Weights of a small transformer language model: 14 layers.
Each number is 500 + 50 x the weight over the matrix's rms, rounded and kept within 0 to 999. Layers, rows and columns count from 0. Numbers have three digits each.

# up: layer 2 MLP up, 256x64, rms 0.289, rows 59-105, columns 0-63
# down: layer 2 MLP down (transposed), 256x64, rms 0.152, rows 59-104, columns 0-63
up59:476560535523439525589444545510565475547528542521450521462427431459440546541542573520555411471537528386488400530397409565433499405525414480413392480492431520555567507481528476585598451488477492
down59:563485495450470602503452421446488536480553498435580508501543376518461420478547368449521533463539605535517419540536483440520591515557542456554514488434503545554404560383552511541471439439442471
up60:492634443519501489596481536449548481459571570603541515468426447458486441527447511445597540491537501519526478491399525451474519484556575432595477512483512505511508513552445525526419464443505465
down60:457500517546474543482476505468575522443438482547517445510522527505538617474486470440389467559456492455454509504501424526511443432485534494562509590456504568559581470507502550439495499457512509
up61:455535532446481495427558510459345523490418459458347523432486549559481478486449516542494454472546475589527483584519457505566501532555501539588463447532429484451431575458502533508525545452543596
down61:513470509521511533581523518477485544469367555462434421452468428433501496513540490480504511562511439495509452518514478542549477544519532491536544501476527385481499450525566580503598428565505473
up62:504498459522495576512451425451598436500544466580446564498598513476510440451506555549563485528494503525459453475438532536449457546513433495470502465399447570527600498617457618530499448442532619
down62:530554523472475545499503541471559470542495393600493483481495410489541398536466498454525478597557467560509412484477515450466564431459516469476517484517496434493396496438487565508511406469502592
up63:477542526547459502566563500447523503512395561528504585481465497482533495469475577448466531542423525523480456395593408528445502395550536519493404440497478476467476428432479534484530530473449504
down63:515509566492505442533537531552476514561549432482619523503473507569487498502463462483478523536496509465550568475475496515484546429525576521534581509483588545541524547542467473448492490503458495
up64:553507467558473514471502571470506483475529548456531581425514434460553423624493486421528560516514539414500501450539549471529466471464425445394474534531578462484513540523516446564508441508449469
down64:473522569520516440452457443417470494482454517557496526580465530448454481537475491497481504477534379435517463480525489472472493567431515558483504453483470516460486454488468496536505499478444432
up65:456439531501421502534553506499484451510533465453502439479511527518524495461579563522587501594489536537555555446478470432485424532519517489454472452551426473513604539532488509615411586492399560
down65:463510555505498495522497445488544494481553495507489471517497422556547473465582571525422486570490559557497442444486500493538414443576459519552452413530527494445582462484474537485426484465472447
up66:468515441408529573509514429497482561437502463518460584526523532559590519511455483468405577489483558462431489581474460526538506469574533542486480542482426446462444467531552486490443566357459481
down66:508472543509462534515475447550575596537553569475514470459564489523592530438459479496548560487512469556412566549532474480574501569405541530435581495435506563450454471486558437437473524513494570
up67:503513539516563477448556477558439508511538424487512554432475416536502435539480531427466532528476449650514547523475443529528559521466493509425498470475434478539502535479534445508528585466536556
down67:474515497499615536500518450559419566496469585458498551514502518501463461485519500407424426526584484504441505519460564439446568520553469502494475555476508502392561493532532496500466486518480500
up68:481460506528535479487571436487420516453532462484561485469473586540502490565506593516491441491508541584482503504510475417520400492566480476540508485518505424469465408535529511530570578472418514
down68:456508441505555481530579460499512535431501511507464469541489455479429529569550643503510461485413490448547459456559527481467469503450468508463552483514516490413416450463501399480523562500456505
up69:464573487544492428449521551443539437536495506535521457528487584520534507493427568583501473619477569543523514619426493553410552585478518434514494513468487512420511447467545483525541495431533467
down69:400557465512577471498428509428532476525535431474440494383608577405464543548446517538550410610509515497472566542482503479563637494519452470623486487560546564535544542568488450562467485533538535
up70:534472503473479522483445437471379540442379508593375421464509522469589532517498476548539474482525547481461476492573501504464487541520426485456528471510402554546561515449497496478513579498475504
down70:433372483473466396437589471504481682301493484587499500462600451507448445422480523572518569427391455461381518505557477480466503501576486462384442621559390539445530646551484536478527655505466570
up71:401491459451512449441480461485523427541500574594519569415510504466471508487505453540549509471526437511531469539485485437474450488572402480515495555506460520519513557448453421621575449600565528
down71:539510493565523442550499470469497494502533510629541452491445532536572487481502498545511379524573409423489553394536456423510560410420481587560576543535583516548540559553472548525393592417462444
up72:414516464526509490558493485605514557461489521584540485373522485584534455471496464494544476462519526510473538446515521481510680563504524472502417477495462469511435533450494592568588454482469396
down72:465609498480492600504437474553494499500483491531516455516522490482512513573488560442517560375602521554584491477373472525553618462525448399531444483615465589446369539552420533459547454474472402
up73:543483447460513525546522437556381512439554529546513518555370537466523541478424485473472517504557517570530406525557421464490485430574439485430404480525483458502483484481561474447491555533475605
down73:520586466503484592547561453541566466515594560532526462460467473582547536478504437483503525533475493541463450497505527465557503474530532541513477529566512600406419516506530444478507471539449372
up74:503533508422507484462474520524470474391540450472572439440618534523555508557504505531450509518464498398501513477425414455526518470513459550590473523535506466501481506546494502509439507438500452
down74:447489466470506538500452487553534514604564493485495531485457472463512487436486493521511448508501516563491455511539547482570480510475532437461455464548482480429545559459490450543507465571473525
up75:437491506549547479588557550460530431413435477494534398485514528505516515579416499481492566535628548553472416481552442608574598502508525514423517516466503434440568533435550509520524499545492437
down75:471429443497471570530550630524530460450376501442483498449554464529387571537534582623537529579519487530518536441465513590617576408452577488498479501557462551398480530487530485504578488554540479
up76:513537514512555455532497515439459538380384422547499589475526468475433440467599493468464532473519513508507360538525516485503470586519502435490414501565423533552522434568519506484524490562551435
down76:513538492484449483559520547490436510565521561516430490497554485473491413470550485556486463543499444516480532581528474543561576539482536499441466472519444434582485472500505458405473459511493391
up77:493475466514574384510453582385467532457461542558561561525504524475570466547551586463479500467481453418524545501492448516454541479575457433531440542461514536541600572486467611604477523416492459
down77:415598547541522545490524578475577442454554557493513468469517521550557573569448567465484489538490399368512502441474435504465500469509536377506437542564555519487492489443491511513503488495521277
up78:534501517547535486495445497456512485506499412454533478469503482417467530575437597488446534512404391556494537554517577460503573444494386439531474485419532534526515463396540514476502526439461444
down78:523586491521514422473526486515560537394462603419528492462511533443497538542451541562404497574605490512436502436517515440478493488579469504519419490565447444418581574522575465479399471496419447
up79:491482467523585475545474502580541451491534466484489457529475557485491489468485505545596569541524586456595514447494456528497487502468520459425437524569563407449536529533503418599532538461421507
down79:419407584535480450298428501463558448458399567413480416583536536512400526500500483563536542597440453520547436425464418561542478537452496400475426509473492522481571560561526480476488511511568542
up80:504538562601537569425518473496545475634523391523433472509488480490563528546474478494579494496533474513472534487426466529425512581474596432537512520436459448544440515505527443514434536528559548
down80:499506382439464472562486508576497544470565500502525516480473418537544493450556549565500540513542510497477512393505528464588506483605463519513549530528495502533507428451478470534517441520458466
up81:531513442582394566528561536585507531499466505459511538475535481531472487534517552486515556516444636475570480424466469509495480501519397592484432395465548496441497482435523470505486489594472523
down81:521491553407548490542465477488503487443567419565477449525511509518498526469429510466561472460481456510502516505483485542558471510441566432525573603491463412488434450520465511543538540593509493
up82:395526492562527483550445494565531492489475497484479450499542481531477575579421430539462590501417559550447404375542462530510512384446593425529519515534523353455528555504564475454481491483457541
down82:577500461502563508600428546575523439461473523421515518577541534563469499497411344540579525427482419385490516471453536400466527600478439528531539595397466543501462521528463617584533559515468506
up83:457441464572447500516477579512578561483532464582534503457552403416530563509423552514467455473487437549480428475438493502580483437469517450455567453496428497491474511509575596552503557538486571
down83:456522555507557493492528526422430513423501540483436495490450589530497457544523519608482425403476456504519536528602526541530513500437526519515505545520577561449528524523447421497464488411532448
up84:492412528447493484501466515496566469521524394486474621529471473382469552557466432472542499433427551549513441430607499492556518525527478554497426483447438525563546572481514449587514545411569512
down84:544453518525440424495540401516450519481495569485466545498509378444490441481464515503488543450589484574517517430558580563533504513531523474523592566454516524541555428491477460503468369502543491
up85:490629472523514577459415431477479552456418456540528601579602498544451541527491457471514619492551461524549519538451521586520590523495451485434525481440479570488571515571589534451518522428518561
down85:441548438408607553506366463470500591459462421432451482542507619538485456446393468481606577493535521494482558547472510518572595503530473580438589445486551512533544536495578571645514556524439579
up86:573530560393575481523511492491530518407528549520544549452505484457517413505472548537569569402512547503497516524500501477511449523510530520454453593589507475584444512474494489619485499444494483
down86:501473505481371511515488556534527553437454440617558491408526493547539461462515489469505558470540561456266514567514453415519426429490499399436441537537517442448466535554548568602501467526570491
up87:559379507528578388538420562550448499452456484543531389500466542571468531460476429564488563499529530489475563422503422475479572488504461550432451497581485557514511511543434452447501525535564477
down87:431527623512506522552471565492456491445576490450513497544493566521554575464473493463493457400397555403468467515498536484481517457570484476534433481480602621619496530497461549528468505494563550
up88:494426505501421543531420567519424528428555516534529471493525442547431464473441411545593548544535509471493584419446493381446435558533498418565460527504461449461570566478462464453464587553558524
down88:454475516482390540488466554532603467425563455489540590510464535505501445481578517531498510490496482429476447531549587493486534529477517508483493489452579538510483474472593387400620423542573589
up89:544540417521466504475425634535507438504499522539513539443454405487521480515388490566453560597501589518478483509492518480502513459535446518552492380521505471435440511458634472509561407440528512
down89:607510433506497447615479600540491465461604527497562532506499488575492404584494471575460459513399531549511471423469507461538452498565408417456478548494568589488515465501502416448545456465526534
up90:531530535540501477547408563589518569508529365516458370440484580540495508500510472374555602570486400500455571503534466480522540512521556467468519489569526467489536487487528496407455503520489516
down90:507495496475461409478501491475495511497525436464434451563402546545592469480470436510484554499421610462464558487527530587539515496468507515506521433529502493566528599554506540531472478517448544
up91:512436494519545504528365510494477556456457594510448584525483486469553513446547537500551600498506455441453536561502509523510608458496480532567436448480514584537476469537524412554463437516500425
down91:525485505474445491458535450511483512655587554434486490472442485437502494501552535583419480527536479452513530488544529577474478448541492437506420494451518499634611496476598418506484537564575505
up92:535499522399482477503443538436556520536539504571544497487539529530490447488457602394491537532456557400455363552428406473525431548587536454460499495524466614490529567539512589532525536417433542
down92:503452504532508490494518451471463353523431568490482501465487519494496535574517476528534528499484483511491574497514633631482468496424558560453554553427486471467452433520440401506464472490491498
up93:573466510590446557524553481488483538413580613566458465375565498553566499448529528504528536455579559471526520441372546514479546487541538504462523460520469469534587506589563534496477557555529449
down93:460562508527427536453466466572549592421551479589507471495508443441570465507582608432512632529454674560528399422394562524522596560513513477491547422435519468527487476502488535470522592494456530
up94:545457494391531560542466415510469458462446434442475532526604587528466522507453533473424562484489560461603442521574424500488518381530492549448541465597422480600483468489499497474458420453557550
down94:473536502581458530492566509521568523576617493423519493499490502507568501475537520510447385506596457563519479595471538462450492611462425448505453506528584480520493486475453501532558482506578519
up95:469478518659584485470551552510456580497454519444454466508487534406455529454469486451543512503510565545522451549494417454517500490427461600533619462508474569514437469635452510558485526481493465
down95:379434546584542425551519519442424514388369554455390441428496517407439445462493496436446453450530491493553395549406524393465478515471433479485543442595513578530415493630496429482426442533505512
up96:514505489650553600474486499495533430488399410590528414545538551517409472503493535595512607501464472536510557428523424555450512463489461466515570385500500564495495463466517497435454532484511465
down96:479591598522485539474459542528552498453494452574531443449534465470535471465504581562483502435631504589534547480536497569486578366557456461395617515538460453532591517571456504458502544422631487
up97:498544490489523510543443505541560530527442446540570491540550515535481602544446562478485520446561569470450498575465502449463562475441482469528454502513516544459486439481482513515446485490470411
down97:494582466586627570497428404551477608468496483440470502433456581514491588562460554514528569501398467504481475499564435491439546371481427603558385479551532499503497540577360570501491580506479456
up98:500516600511477515449410519397539508544466434565433545435486503461494536517543567578572512497533489449489454548440385468574475564523527488496496534504539458654502532533446453415490513448537561
down98:498464458527465500604529506497401496555582552418536459450526536475550470492500501534459538487484543430477481488424546584545593450504530558469562481545543565490489531556428495468465440572550431
up99:439465490522519482512535409460497522469485559541508441444547543512534457556452544501453474433538579566541545438505453546459459416575507431548534548561548491409532514505468519478526482494444518
down99:586427517518547429483488488439468445516508546508459534457411435534532435477502435469460449493464486499528497460549570519564496443507583518473470474552492512533465515518619506496484468496452587
up100:441601467546522484502455591502556487476519496398574522522608487481494466501466562383446528545483477476505459589437404501486467448532435500452555518499446460551515554480519573412512392534442488
down100:515423570542428470455547538502457470415504517437625576535526576446463512442547565548538541480506451502524466527472470536515424527478519544427428472472464409463545443464508440452491477493547444
up101:545572510608587505494483567513584507444589484478531435463510452555499508485486525502520537490490511546505536530510508475418519498466390499543593444444516591448479481437495547563507520448445674
down101:549480400467470566488513495462545510447529488513532467418505449484546544471567564431518466512457491468455416535515519505496454506434483474513536557411555530446524482480575497432561459570493569
up102:514460526513522556594431611489510520472515531512568482476563496424518507497474491425534497488584548454385544491513499402462553493465496466525484541481472419494612448559466566542487465472489530
down102:503482538491479555382454467529514529407530497538457479360629534378526537539467608458568533547580438563448453376600464456339607508540440534431490522442413398449461503486529412498516575485510510
up103:452505472428523440546520514587561495413452602508505579481487531552468520557465515481571494471537479497483517485572556596505494475602500611529427559472419524500454460514513456534527472409529530
down103:419489410468460520505482481540446495454481589461545589502496511423472470516489514485490541437550504543520487479617606485487494563464541529558531578517398549452398542514540481478580425449508588
up104:504507508616421576494454574436520499508422535561530442489559482542486561472480559503479509543500571508580482428526412481423524480524526521520513362497493503482553428543562529578442429489490458
down104:477579463390518478424487546544430469503494503483489562463528450580479438498497532465536434526523494381614552427544477509480571478528394459554573469490478484502519450509607525527481569507470431
up105:523503454447500492517593424564503523483454466453478512417491498511511525551498552466475591561467557438512481460505495508515485528415549570503400479544485385519548474554493486486397504505613457